Weights of a small GPT-style language model, trained from scratch on English Wikipedia.
Architecture: rotary positions, attention and MLP in parallel.
Training: a variant of Adam for these matrices, 11460 steps.
Each number is 200 + 20 x the weight over its row's rms, rounded and kept within 0 to 999. Layers, rows and columns count from 0. The size before them is the row's rms in percent of the matrix's.

# down: layer 4 MLP down (transposed), 1280x320, rms 0.05, rows 1168-1189, columns 0-159
# up: layer 4 MLP up, 1280x320, rms 0.0683, rows 1169-1189, columns 0-159
down1168,092,204,209,202,198,195,216,235,199,194,231,175,180,187,180,180,208,218,197,184,226,171,233,187,187,192,218,193,229,235,192,220,243,202,166,182,192,225,191,214,210,191,195,183,208,186,229,191,222,158,206,226,202,204,212,216,229,157,187,174,207,237,184,182,215,219,164,197,169,205,189,166,205,185,213,189,211,207,201,227,197,200,212,219,222,216,184,187,202,194,204,200,172,187,191,196,181,224,210,214,175,210,178,170,211,207,176,204,155,211,203,160,186,178,213,202,206,237,176,223,202,186,214,169,211,204,168,155,207,211,209,233,224,209,183,195,198,235,195,192,170,207,234,219,175,207,227,172,193,213,190,189,181,247,186,199,167,217,217,182,197
up1169,103,216,179,216,182,176,200,197,229,176,182,202,208,204,185,171,199,179,197,153,201,248,201,191,190,208,209,213,177,202,202,207,191,224,240,222,202,199,191,187,200,187,162,209,187,203,233,215,182,201,177,219,173,207,189,187,191,228,208,197,213,180,187,208,206,210,220,183,195,158,193,234,193,207,199,187,157,201,209,202,196,201,211,203,194,241,195,201,214,202,196,196,180,187,205,193,195,211,151,223,189,150,214,224,233,185,195,219,173,158,192,226,217,212,201,195,218,232,200,183,198,226,191,196,231,214,201,145,225,206,205,180,222,175,175,162,220,188,194,209,194,206,188,226,183,208,184,219,225,243,216,198,218,208,184,218,216,184,193,199,233
down1169,097,176,180,193,158,220,211,184,194,189,192,206,154,208,208,193,192,170,195,208,202,206,244,202,207,167,203,215,200,185,182,209,210,196,200,210,210,219,179,197,210,241,179,225,188,206,185,212,186,221,220,228,231,147,194,240,175,207,207,217,232,217,175,206,198,176,180,224,203,190,208,188,196,229,225,234,187,203,193,172,208,218,179,185,202,184,176,209,197,201,211,181,192,227,163,249,152,197,210,204,228,236,188,193,189,200,178,185,188,186,240,219,236,189,214,212,209,177,222,187,172,215,169,217,222,203,234,240,187,166,228,231,208,208,219,199,197,187,230,208,184,219,214,208,218,184,195,216,194,199,193,180,250,199,201,203,178,198,181,191,207
up1170,103,226,173,227,216,209,222,199,205,213,190,208,191,211,189,188,194,224,198,199,181,222,190,172,199,173,179,193,206,205,197,202,202,206,237,182,206,191,203,187,201,199,187,232,198,178,210,234,217,153,237,226,187,202,203,159,216,222,204,210,216,214,212,187,186,203,181,193,180,196,233,225,190,187,232,197,194,184,205,196,209,205,187,226,167,191,214,198,181,220,232,217,220,230,140,199,214,242,218,186,168,185,190,226,214,213,218,182,173,175,186,218,204,211,190,215,228,194,156,222,193,192,196,171,190,184,211,180,185,206,170,185,229,235,188,172,200,222,205,219,191,200,206,216,194,207,168,168,191,173,221,227,199,204,175,192,212,194,217,234,238
down1170,106,212,200,216,203,212,193,208,183,190,231,192,216,193,200,194,181,201,200,194,214,225,181,189,225,199,213,222,207,203,185,175,190,210,200,195,194,197,225,219,188,172,235,202,187,181,219,232,180,195,205,154,168,242,186,223,230,215,215,183,219,189,232,175,166,231,194,229,194,210,188,189,205,167,190,200,205,220,177,184,222,193,236,197,208,214,201,211,269,200,219,227,211,174,225,231,205,206,159,195,215,212,237,198,188,205,195,202,246,204,215,207,190,214,200,170,168,168,242,201,209,172,209,181,223,183,213,172,187,218,213,170,173,185,206,180,202,188,161,178,180,224,204,167,183,209,204,180,169,190,205,188,185,201,213,189,208,227,197,181,212
up1171,103,192,206,152,220,173,205,220,210,205,173,201,226,230,190,209,182,205,215,179,221,209,234,169,178,245,221,243,216,214,174,189,164,186,234,214,200,167,184,171,191,189,192,197,218,204,187,188,190,196,178,206,210,204,200,203,214,163,182,206,215,195,195,225,207,224,187,162,167,194,201,206,194,217,183,211,209,200,207,204,214,229,237,201,161,200,215,211,263,182,183,182,178,204,213,174,188,201,173,217,193,194,187,148,199,220,179,198,205,209,228,182,145,223,174,207,209,204,191,172,234,223,203,213,200,199,199,157,218,190,191,223,219,224,220,225,213,244,213,214,191,192,203,187,190,210,212,217,203,215,181,170,162,205,183,240,185,198,198,177,218
down1171,100,192,214,200,215,195,209,170,207,195,197,167,202,167,191,163,212,215,177,170,180,198,218,207,205,204,216,184,161,210,281,193,191,193,187,166,191,188,185,190,191,180,202,218,225,215,188,211,225,176,224,189,216,215,177,195,173,195,181,220,210,212,183,210,214,233,190,181,187,223,193,205,235,206,195,233,170,189,224,194,171,161,214,193,218,193,186,192,182,207,196,175,245,194,207,200,190,217,168,195,171,183,183,219,193,182,202,188,203,171,214,207,205,190,192,225,192,221,194,229,198,214,226,199,161,224,186,193,210,191,191,168,207,197,225,170,199,202,209,210,204,241,203,195,201,206,226,195,209,224,191,213,207,160,221,253,166,248,218,158,149
up1172,097,216,207,188,173,175,186,208,234,208,182,219,229,200,170,172,226,184,179,199,210,184,211,183,204,200,208,216,196,209,245,190,222,203,235,213,178,210,218,217,191,201,221,185,214,224,199,221,197,190,199,202,201,165,229,230,201,158,203,186,214,220,250,184,204,198,188,198,190,136,204,208,170,203,203,197,183,211,170,192,218,175,204,192,214,220,192,172,222,215,219,193,176,147,199,182,185,219,207,229,186,198,152,189,224,208,175,174,172,190,182,208,231,215,240,166,209,236,164,185,203,189,193,180,201,181,164,224,169,155,194,243,223,194,196,174,199,222,184,192,196,225,194,212,209,195,220,200,204,170,171,181,165,207,205,172,182,208,238,234,179
down1172,097,198,202,201,200,222,161,190,208,210,203,220,210,195,203,178,180,197,174,211,198,239,205,204,238,175,202,164,196,212,188,204,192,186,235,185,190,211,170,205,214,234,195,220,195,141,162,186,199,241,175,209,191,230,205,199,210,200,210,210,214,192,197,203,227,186,195,203,208,223,200,196,182,169,205,197,199,207,174,175,234,204,217,158,228,183,184,226,173,189,198,174,219,208,175,218,191,192,203,207,219,186,225,165,192,225,222,213,189,188,168,207,212,197,175,191,211,201,219,175,188,251,203,192,196,215,212,189,201,196,197,209,173,200,210,183,231,194,201,166,184,217,210,177,201,254,208,209,226,203,201,203,187,188,205,214,255,186,202,194,224
up1173,101,182,214,174,212,213,176,225,168,226,197,200,222,190,191,213,194,237,194,164,202,216,203,173,175,212,191,232,192,217,200,210,183,208,215,215,195,198,234,230,198,172,223,174,191,194,198,210,185,241,198,207,233,177,244,201,199,187,205,210,214,198,205,186,203,208,236,180,201,223,218,219,199,210,204,190,195,162,201,193,193,214,204,220,209,210,195,190,235,232,173,202,196,212,223,175,206,189,164,193,206,211,202,168,216,224,183,185,265,219,214,193,178,185,199,251,224,202,186,231,169,182,206,211,223,178,156,196,242,221,180,212,187,227,215,248,215,163,191,187,215,180,212,235,198,199,220,196,227,211,238,170,222,202,196,224,192,191,163,205,191
down1173,089,194,194,224,202,174,169,183,216,197,193,178,163,204,209,194,205,205,187,202,222,191,199,174,221,195,227,168,203,215,210,194,190,217,203,187,229,186,192,149,196,189,172,194,210,209,219,195,194,180,196,153,209,201,186,211,184,193,203,214,196,222,168,199,181,191,181,225,198,186,188,212,187,223,193,216,189,242,214,194,197,236,216,216,193,179,201,215,237,190,243,217,188,208,215,209,189,177,184,189,209,194,210,211,143,174,191,198,183,228,218,212,210,228,186,202,219,198,233,196,205,182,212,208,207,216,217,187,225,189,212,202,188,194,241,195,210,215,211,216,168,191,186,205,216,181,162,196,189,220,181,210,206,164,183,195,222,167,213,231,170
up1174,101,193,192,218,169,189,197,216,198,175,205,158,226,190,173,187,163,194,206,166,186,186,178,173,182,215,228,220,194,222,219,209,185,204,189,203,211,185,220,152,193,211,196,227,177,212,207,201,212,235,229,230,186,245,221,183,209,176,222,213,197,204,200,201,216,211,227,213,186,204,230,168,187,178,172,196,192,222,215,234,186,211,229,220,189,249,242,192,199,213,173,170,180,198,191,170,230,230,162,201,216,214,216,195,230,190,205,196,221,212,175,201,174,206,193,213,213,201,171,220,221,199,212,195,191,202,163,168,259,221,194,227,222,212,173,184,152,191,199,187,210,201,239,191,198,172,232,171,190,208,215,181,193,206,162,189,240,217,202,212,176
down1174,107,218,136,176,185,192,173,177,221,206,197,179,200,211,213,220,190,213,205,212,219,200,219,206,218,184,206,175,191,181,226,192,196,204,231,191,222,195,187,222,214,208,221,194,236,184,182,220,208,219,202,180,206,145,205,204,228,212,224,185,206,184,213,172,205,180,203,174,203,208,196,204,208,207,202,152,160,211,176,208,211,214,222,216,207,202,250,190,192,223,188,186,228,218,185,204,191,167,190,213,167,205,196,203,184,228,209,232,176,212,212,219,209,181,211,188,195,217,224,198,186,234,173,205,168,224,200,151,217,213,192,198,186,225,175,196,243,179,225,190,221,184,192,197,175,189,181,200,200,199,193,209,184,157,236,215,179,196,203,171,214
up1175,104,191,164,222,181,200,201,206,197,192,199,241,216,232,196,172,199,191,211,199,192,240,200,181,188,187,221,182,208,197,222,197,193,232,251,216,233,211,201,165,193,187,191,182,182,206,234,198,187,202,183,220,211,207,213,171,173,238,197,216,179,170,199,224,181,201,198,189,180,218,235,211,193,187,214,166,143,186,202,212,166,191,195,222,173,249,191,212,183,213,203,182,177,194,160,188,217,193,224,210,176,212,198,204,212,156,201,218,155,208,223,208,207,236,180,208,216,214,190,182,227,179,198,183,199,184,176,235,220,239,175,187,218,222,184,206,223,217,171,196,244,168,222,208,202,181,168,217,184,206,161,183,176,205,190,200,165,171,176,209,194
down1175,109,225,185,232,167,139,185,156,200,234,203,235,216,209,184,159,196,200,185,194,228,210,168,202,225,196,173,187,192,206,191,184,206,210,239,193,197,202,201,243,203,238,214,234,183,192,211,191,233,197,212,202,152,223,203,188,216,192,211,233,193,206,202,212,218,192,191,192,192,201,179,167,210,188,186,197,186,210,220,198,173,185,195,214,179,201,168,250,202,178,178,182,168,220,179,200,175,221,201,207,210,235,192,226,225,216,173,209,174,161,209,187,178,215,184,217,189,209,180,193,187,198,202,149,217,178,202,226,204,206,187,250,229,220,232,234,205,197,185,187,184,200,204,205,233,223,216,187,190,201,207,196,191,202,179,227,203,175,181,201,192
up1176,087,168,202,208,228,194,212,180,204,212,212,221,213,228,205,181,180,203,203,198,219,174,179,208,204,204,190,190,207,202,182,185,189,209,215,194,219,234,198,176,175,208,206,235,222,214,224,193,197,182,250,171,203,227,186,207,188,198,188,225,176,208,202,191,182,153,193,167,194,167,197,197,172,224,201,192,198,146,198,142,236,225,176,234,221,217,200,209,195,181,198,225,189,180,183,228,218,215,237,222,202,209,185,216,182,192,197,153,216,219,212,202,205,170,220,207,207,191,211,196,145,190,203,200,153,202,231,248,148,198,234,162,188,220,187,183,232,186,226,203,184,229,201,199,202,219,214,206,180,217,224,152,205,175,172,231,186,203,194,202,193
down1176,089,193,219,180,164,216,209,248,169,180,182,206,220,200,191,190,215,179,218,231,192,177,222,204,215,212,200,172,196,197,221,216,205,208,180,197,192,204,200,222,212,202,206,226,176,178,178,184,162,208,191,213,224,193,202,190,172,192,180,178,196,174,215,227,183,214,184,194,179,209,214,201,159,191,220,189,179,226,201,205,177,202,186,224,197,188,223,178,186,219,209,186,231,198,160,163,196,182,179,221,173,204,221,188,194,206,225,196,201,200,185,209,207,247,176,177,206,220,240,172,225,208,181,221,221,220,207,180,235,228,157,250,238,194,197,184,187,216,194,179,179,180,179,190,193,185,198,197,208,211,187,260,211,195,218,222,206,197,205,218,225
up1177,093,216,181,217,164,171,215,191,184,164,196,206,210,210,166,217,204,218,213,199,193,235,204,202,177,183,184,196,214,184,188,150,201,205,197,237,153,241,199,179,238,191,191,168,227,206,207,225,242,190,205,167,205,194,205,190,189,175,182,201,204,201,201,236,218,169,220,181,200,187,234,183,176,190,178,200,235,195,185,217,219,176,219,206,163,177,204,192,223,218,202,197,196,208,185,217,185,196,208,197,231,191,227,240,198,206,185,201,230,197,187,208,216,192,181,202,221,196,172,209,177,207,191,222,195,191,146,208,277,205,206,215,204,202,205,217,191,231,215,197,227,189,209,189,221,236,195,204,210,210,217,193,184,202,172,196,200,143,213,187,222
down1177,084,195,174,186,215,196,182,200,196,214,219,206,192,178,234,201,207,197,159,213,209,173,169,171,197,206,197,238,145,199,226,228,181,222,195,187,238,194,192,206,196,206,193,216,192,185,210,188,192,175,213,181,213,157,192,207,172,218,210,197,188,187,209,170,196,201,184,228,213,189,188,207,212,208,217,214,175,185,208,200,176,254,168,217,245,192,189,221,204,236,181,227,173,180,208,213,208,205,207,186,181,181,177,216,201,211,192,206,182,195,225,231,222,217,249,170,226,210,183,196,170,212,207,164,217,213,220,180,215,203,197,174,210,177,199,190,192,189,218,222,195,200,169,198,184,213,201,174,193,225,215,175,238,228,222,207,197,229,176,201,174
up1178,098,176,209,222,190,175,200,193,194,227,215,140,226,220,178,207,169,201,215,195,200,200,203,189,182,210,184,211,164,213,213,199,211,225,199,214,215,178,204,193,184,203,194,198,204,201,222,203,190,192,204,228,222,198,236,198,201,164,217,171,162,229,202,220,196,233,185,252,195,205,209,225,181,183,191,195,159,204,206,219,223,183,194,208,181,223,228,180,244,210,210,176,197,214,172,183,187,211,221,242,183,205,223,160,191,155,224,245,216,168,197,190,238,170,168,206,188,206,204,180,204,202,218,176,192,197,210,194,223,195,198,200,246,208,214,203,219,225,198,200,173,215,209,216,213,210,171,191,208,195,175,216,189,200,210,167,180,177,208,184,194
down1178,090,198,178,199,214,195,210,239,180,192,206,169,205,185,193,184,215,187,184,219,197,193,205,187,224,159,162,196,190,240,222,191,198,190,220,202,166,202,210,217,192,218,216,232,190,199,227,211,216,220,166,189,185,184,169,210,201,162,207,174,176,207,207,200,186,217,193,233,196,199,205,172,201,158,201,187,199,190,190,234,192,193,215,250,212,208,201,214,168,246,186,167,150,164,169,214,192,212,190,203,193,211,220,183,184,200,186,204,211,206,187,223,202,215,178,216,247,188,221,184,226,225,195,227,187,217,194,191,207,177,189,193,199,165,201,210,217,177,191,222,193,176,169,208,210,197,223,183,172,200,191,221,180,176,234,199,201,211,205,161,199
up1179,098,201,206,222,218,190,200,235,204,193,195,191,222,214,175,178,194,223,197,190,194,180,193,174,165,169,197,206,177,191,187,171,199,259,181,194,194,180,206,206,246,218,194,215,172,205,214,212,178,156,198,210,220,197,216,150,205,230,185,222,218,205,194,226,179,171,222,214,192,173,209,200,152,210,195,187,198,183,184,215,193,199,206,175,177,198,208,216,197,183,186,203,144,185,246,239,211,195,241,182,178,189,200,195,212,211,147,203,206,216,198,181,181,167,195,190,228,204,210,196,191,181,200,200,226,203,188,195,190,232,179,224,187,219,209,212,207,153,190,243,196,203,221,199,182,210,209,192,208,227,193,178,186,224,199,216,224,166,176,242,197
down1179,090,174,226,169,182,200,199,190,180,201,216,194,201,202,224,219,211,237,208,206,209,169,206,219,225,189,203,210,216,179,228,205,207,199,185,176,201,229,188,228,207,205,221,212,192,184,216,205,216,183,204,188,146,196,195,188,176,181,191,194,226,178,168,223,200,233,234,227,228,191,195,207,215,209,203,211,171,238,194,185,207,177,178,236,212,211,196,222,165,223,204,223,202,194,192,186,199,201,227,195,179,210,183,182,231,210,210,210,203,193,223,211,172,192,218,205,221,192,185,187,202,207,160,192,173,214,192,196,199,190,192,195,185,238,242,219,201,227,225,187,233,179,212,161,199,203,215,197,204,175,207,199,193,207,225,205,215,194,188,196,176
up1180,109,191,194,215,188,219,191,195,233,222,193,188,208,211,176,207,206,201,214,197,212,218,202,193,205,181,228,195,179,189,252,208,187,203,191,183,191,215,211,213,237,224,224,194,248,209,188,184,199,228,202,204,178,205,205,173,205,194,183,168,185,227,214,208,214,232,208,176,167,193,174,229,236,220,192,191,171,191,185,173,238,190,212,191,190,180,182,190,222,185,209,168,208,149,238,193,238,196,191,258,165,183,190,191,207,202,180,202,196,192,246,218,182,210,210,220,205,202,189,190,178,195,188,197,175,200,191,176,208,206,187,200,167,156,205,189,204,198,158,187,202,189,174,164,219,203,203,230,187,187,210,180,173,200,189,197,211,200,222,183,240
down1180,109,168,162,182,213,170,202,162,184,172,169,228,204,226,214,189,197,202,184,212,215,193,233,168,192,214,176,185,205,192,178,198,182,187,218,217,182,195,214,197,202,203,195,175,176,196,215,200,226,184,198,183,219,196,210,198,202,175,207,230,230,195,143,159,243,176,166,229,211,189,197,200,185,238,243,212,198,207,223,194,227,202,160,206,211,186,193,201,200,159,198,203,180,245,207,208,214,236,197,186,188,180,205,210,229,170,219,195,182,218,199,185,243,203,214,140,210,170,174,222,184,214,201,191,213,206,211,247,195,225,225,220,238,223,213,199,185,236,200,170,214,198,207,227,173,216,204,169,183,198,194,180,239,232,204,185,193,186,166,200,189
up1181,084,234,197,222,185,164,168,241,184,243,189,192,213,197,194,203,171,216,172,200,171,191,207,196,171,240,191,214,209,189,174,214,184,219,181,163,192,195,230,208,214,212,201,186,250,233,164,216,211,194,202,224,200,196,182,203,236,186,213,201,200,235,197,214,171,205,190,202,198,175,182,224,221,184,193,183,239,217,219,183,216,190,184,214,222,212,219,196,223,224,205,219,243,208,232,237,195,192,200,192,234,190,196,182,208,210,154,193,199,199,222,180,206,215,213,201,205,231,173,204,201,194,208,169,189,201,225,152,224,195,188,200,234,206,201,218,238,242,186,184,187,199,204,195,225,226,191,190,188,247,223,237,247,213,174,187,200,192,216,179,183
down1181,091,162,184,194,193,217,204,184,187,181,212,213,179,184,225,208,209,164,201,189,232,233,167,215,226,199,199,176,203,183,235,197,225,205,196,230,201,195,187,195,214,180,239,212,177,201,239,186,199,211,214,192,207,244,235,183,174,216,199,195,213,173,201,211,206,214,215,205,193,197,217,196,199,205,183,175,174,176,181,207,207,193,202,224,163,208,200,235,174,162,188,188,178,156,174,167,212,213,191,213,178,177,205,230,197,181,218,187,195,207,209,229,187,189,202,192,212,186,189,192,202,214,200,218,203,183,169,231,187,236,225,209,187,200,204,217,167,171,210,205,250,180,217,209,175,205,213,184,198,180,171,139,162,210,197,221,193,207,187,202,220
up1182,096,198,202,220,215,202,176,191,152,200,211,189,196,226,211,174,175,221,204,187,197,217,220,195,215,200,232,184,186,190,236,214,198,196,215,214,190,235,204,188,220,206,200,232,231,199,226,192,187,210,222,207,217,171,198,191,209,222,171,175,171,198,196,188,184,226,201,200,200,187,177,202,188,210,240,159,172,242,181,163,226,172,204,196,206,168,181,178,183,221,187,180,194,212,210,212,225,162,191,201,207,183,215,205,207,177,197,163,212,199,182,171,249,207,233,197,179,197,202,197,215,185,202,206,173,153,216,174,176,205,228,195,217,218,202,169,199,226,207,200,193,226,173,180,215,196,231,174,231,241,199,215,214,180,228,161,217,178,184,193,186
down1182,096,201,165,172,182,202,193,190,179,195,222,185,215,217,162,217,215,204,201,232,181,182,223,207,191,211,191,229,204,164,195,201,180,192,198,204,221,165,197,203,205,226,184,188,201,233,218,189,181,194,214,205,181,231,235,172,218,149,155,153,177,213,182,178,211,199,213,195,204,182,190,205,214,192,191,251,190,211,231,198,170,182,221,202,246,201,198,207,196,203,221,167,224,188,188,222,187,225,195,192,205,173,200,223,207,180,191,241,183,203,183,195,193,228,235,181,157,242,197,189,196,192,235,234,207,207,183,171,175,189,204,192,224,221,195,178,182,192,191,197,203,195,195,202,183,227,184,203,178,217,178,225,197,189,178,215,184,207,169,216,161
up1183,100,244,169,213,219,212,202,200,181,209,189,188,230,233,183,231,202,222,170,211,180,180,181,174,159,198,202,200,209,216,191,216,178,217,175,215,201,217,197,217,217,182,231,176,215,218,215,186,225,189,165,216,199,185,212,213,179,175,204,186,180,193,205,186,189,194,199,179,184,185,197,204,202,196,218,171,197,192,219,189,181,196,209,200,223,203,170,164,208,231,200,225,202,169,183,233,192,205,230,227,173,219,162,194,184,194,173,188,176,231,215,210,179,171,182,241,206,206,174,210,173,190,220,193,203,205,194,239,218,249,185,189,177,211,188,216,203,193,193,226,214,188,202,196,180,216,217,215,196,206,220,184,235,201,168,201,222,145,188,210,189
down1183,090,188,186,186,195,199,204,178,198,219,220,205,215,220,221,179,179,197,167,179,235,196,186,250,192,205,205,182,198,197,174,183,185,198,222,190,184,202,213,193,231,199,214,174,214,206,226,202,194,203,215,223,207,210,183,204,136,197,201,199,209,181,197,246,202,201,242,186,241,195,215,188,198,186,193,210,210,170,229,192,183,182,200,208,196,215,213,214,196,186,200,185,191,210,175,204,188,192,183,209,235,232,200,225,195,189,207,170,214,251,240,177,232,232,152,176,205,177,205,177,219,208,152,207,185,188,258,187,191,226,189,232,207,210,204,193,210,190,220,191,202,178,205,188,206,245,206,169,201,233,208,202,210,189,197,234,215,245,189,223,199
up1184,102,218,199,233,159,216,193,193,218,225,203,221,196,194,190,169,176,176,217,203,164,215,223,180,205,208,220,203,219,212,220,207,199,182,187,209,211,178,167,202,153,207,251,233,228,223,206,189,172,215,193,218,205,153,197,185,152,171,212,215,224,199,216,218,212,212,203,191,205,149,200,214,208,181,157,213,183,191,198,219,222,184,218,230,203,245,164,206,208,200,222,194,181,135,205,217,178,204,214,210,159,215,184,199,227,234,205,206,210,189,211,205,185,186,213,216,220,203,177,204,203,201,187,191,237,224,175,193,169,206,155,227,182,182,208,207,202,212,168,189,192,167,185,235,176,202,217,202,202,214,186,166,184,213,195,179,206,190,191,191,194
down1184,097,196,216,189,228,191,206,191,168,171,209,185,228,211,228,207,191,211,155,194,241,204,184,223,206,184,218,186,182,190,202,179,220,190,224,233,222,212,218,188,176,221,211,229,168,167,177,184,183,199,202,193,197,181,225,158,182,198,217,195,163,189,259,193,216,197,191,220,204,195,171,152,220,197,181,238,190,170,190,178,202,188,168,178,203,175,207,196,213,208,173,218,158,182,218,217,191,188,235,193,189,201,192,195,198,177,216,169,221,209,157,210,204,225,206,206,215,209,239,218,209,182,179,200,215,222,217,205,183,227,216,203,187,203,218,194,207,189,180,212,179,197,207,202,196,233,206,217,209,220,206,224,175,149,223,189,222,179,153,221,225
up1185,102,224,169,240,186,235,221,215,186,223,183,194,217,211,213,210,198,205,192,166,209,224,176,210,173,207,188,222,206,204,190,212,189,198,191,192,208,212,196,195,196,179,229,193,232,221,192,188,222,183,173,184,183,178,200,142,177,181,225,228,225,223,223,152,174,185,232,191,228,171,216,196,164,202,169,189,194,209,190,207,217,203,157,206,207,204,182,188,180,185,220,175,170,183,202,205,198,181,183,207,188,227,220,215,199,187,188,155,229,193,177,182,163,189,186,197,167,199,180,205,200,234,163,186,168,171,205,184,201,194,198,206,187,183,209,180,225,218,179,208,187,196,187,199,214,210,184,201,198,202,224,174,215,198,196,200,208,195,191,220,189
down1185,090,208,212,200,211,213,209,219,206,239,186,217,207,208,228,209,189,218,179,194,189,206,205,197,222,217,199,205,201,144,229,217,198,215,219,210,181,184,196,242,198,211,207,220,195,179,200,184,213,197,210,201,205,217,200,205,216,207,178,236,234,179,222,200,196,240,229,173,195,188,170,208,202,199,238,232,193,184,201,224,213,189,181,224,190,198,172,215,171,184,232,159,220,205,179,207,197,197,214,210,192,279,166,207,201,166,202,212,186,197,202,213,194,208,208,200,190,198,207,195,197,198,233,182,211,181,207,167,174,214,215,209,198,210,220,226,206,195,212,183,190,191,197,199,184,202,198,214,199,195,209,203,214,153,169,224,182,204,196,220,181
up1186,107,220,211,218,196,177,208,220,166,157,159,178,191,193,232,182,179,201,185,196,184,208,197,186,197,224,201,174,229,202,186,194,173,182,194,212,205,177,219,190,208,208,204,180,187,188,214,188,245,200,193,193,204,205,207,169,208,185,205,193,215,214,208,212,174,179,228,235,206,179,211,237,178,211,188,188,188,163,213,161,189,208,187,177,238,203,228,202,215,225,202,210,186,214,177,214,198,209,194,220,213,199,211,238,221,207,152,238,191,171,182,184,191,217,206,179,228,191,209,181,217,200,189,190,222,208,175,219,258,217,212,239,227,214,187,166,207,214,190,181,209,219,206,182,219,199,166,199,189,236,210,186,207,231,184,214,242,223,189,202,234
down1186,133,221,165,199,204,159,216,204,183,183,196,184,233,198,165,204,186,218,206,189,204,220,175,189,208,227,199,211,211,196,184,199,163,185,225,189,233,211,204,176,193,217,164,202,161,213,205,197,235,180,204,183,245,226,169,181,208,205,208,188,186,196,210,160,198,191,176,230,189,240,176,196,206,216,184,178,222,169,228,206,236,215,212,216,213,178,214,201,200,222,215,226,222,174,202,176,194,188,204,188,177,194,203,227,191,171,205,212,192,187,154,191,200,201,197,210,231,183,189,185,195,192,198,214,204,206,215,221,200,213,205,235,208,225,189,183,206,198,206,222,242,218,211,212,217,191,201,191,178,213,180,194,225,183,215,193,225,220,198,250,213
up1187,105,204,181,204,218,201,215,178,200,206,182,176,205,177,181,223,221,227,218,187,199,199,220,183,195,223,228,195,174,204,184,191,213,235,218,230,233,182,189,205,173,189,257,243,195,181,196,219,215,236,217,189,205,190,201,206,168,206,228,174,202,205,195,191,179,176,258,158,219,228,219,202,199,222,183,176,164,175,209,211,196,186,196,204,186,213,196,177,237,205,184,194,190,190,231,201,226,218,186,209,212,214,177,131,205,196,156,186,224,204,210,215,165,180,205,218,186,198,168,194,175,196,197,214,210,213,206,200,224,195,205,243,202,208,185,204,197,237,202,238,213,206,206,196,189,215,206,183,208,219,199,212,223,167,183,222,199,226,171,200,197
down1187,097,215,202,198,201,211,192,210,173,177,193,224,184,212,213,205,193,176,219,181,241,200,206,216,176,224,242,199,154,209,209,243,201,198,172,188,214,187,198,193,198,204,173,199,223,173,207,190,232,180,229,192,214,166,234,207,207,231,209,248,214,209,205,190,207,173,250,201,181,190,180,219,206,230,179,222,199,189,184,197,188,220,209,188,158,203,214,188,207,198,195,209,225,188,175,169,196,178,189,203,200,250,193,178,181,202,190,200,217,189,216,215,175,237,204,189,204,173,186,203,215,207,214,172,174,191,186,197,209,192,217,143,194,193,203,225,203,191,222,205,218,186,217,213,179,198,208,183,195,204,200,164,191,150,184,191,190,197,211,158,188
up1188,109,182,197,217,167,195,178,154,194,190,199,178,205,195,189,201,205,194,183,158,179,182,141,203,234,193,238,183,184,204,207,192,191,218,194,200,195,227,207,181,229,194,242,212,190,233,214,207,193,190,241,168,213,205,205,203,225,220,208,185,197,195,198,242,212,211,233,206,194,172,212,226,161,194,166,180,205,214,205,187,222,218,225,211,214,222,211,197,177,226,185,181,240,199,235,192,198,190,222,215,170,163,195,199,232,155,187,170,206,214,224,228,228,217,212,203,201,206,212,208,212,174,171,173,199,197,214,167,171,194,215,212,210,175,213,203,236,197,184,225,192,189,165,177,259,199,187,199,208,203,178,208,168,197,180,205,180,214,221,197,210
down1188,112,174,200,176,187,192,219,211,187,229,188,192,183,190,179,234,212,203,195,223,157,204,173,191,166,196,205,185,230,254,182,204,246,211,208,193,208,152,183,196,198,165,201,199,218,175,163,205,189,192,190,200,195,189,214,204,210,221,194,168,222,181,199,209,154,172,208,220,203,176,190,202,215,203,215,217,202,198,242,219,166,176,186,205,207,197,211,217,164,229,208,197,212,180,195,153,206,202,189,209,213,192,204,170,185,194,171,202,207,252,201,191,192,199,199,234,196,201,204,185,192,198,197,193,205,211,201,228,187,202,199,204,212,179,193,222,190,218,217,246,204,212,198,192,169,212,231,205,178,203,205,190,192,182,217,210,217,216,225,212,197
up1189,096,190,197,183,242,187,214,223,251,202,181,198,198,229,205,186,207,205,205,222,186,206,194,172,186,201,211,188,214,234,235,224,171,188,231,232,222,183,209,208,175,195,198,208,191,175,242,199,209,199,195,220,249,204,192,188,192,188,198,229,234,196,167,159,214,185,241,195,212,207,185,189,201,197,225,222,210,167,199,164,209,200,222,233,212,252,191,184,181,216,214,189,203,190,211,202,212,204,191,186,199,192,187,173,203,189,190,188,201,226,188,172,167,196,193,216,199,227,221,215,173,197,218,176,204,206,202,228,247,199,190,218,197,213,199,169,188,178,197,167,196,218,201,211,184,232,172,193,181,181,191,210,196,178,176,218,187,206,185,212,171
down1189,097,184,207,231,210,184,192,225,166,224,239,199,174,212,213,210,201,171,163,190,215,215,206,186,205,200,181,214,233,157,213,206,184,172,173,164,208,182,171,206,245,219,245,189,223,213,181,181,228,213,195,215,181,176,179,202,207,210,195,220,208,178,185,202,179,225,212,237,169,183,193,230,197,192,186,213,191,197,200,192,236,227,236,141,189,182,201,237,187,164,185,233,200,192,200,157,199,203,201,221,219,190,180,221,206,179,211,201,203,178,235,241,208,175,189,221,191,216,212,200,200,185,175,191,160,177,238,175,192,187,202,214,224,194,226,190,206,200,214,209,196,205,236,198,197,221,197,190,199,189,189,189,193,239,228,208,200,214,238,189,179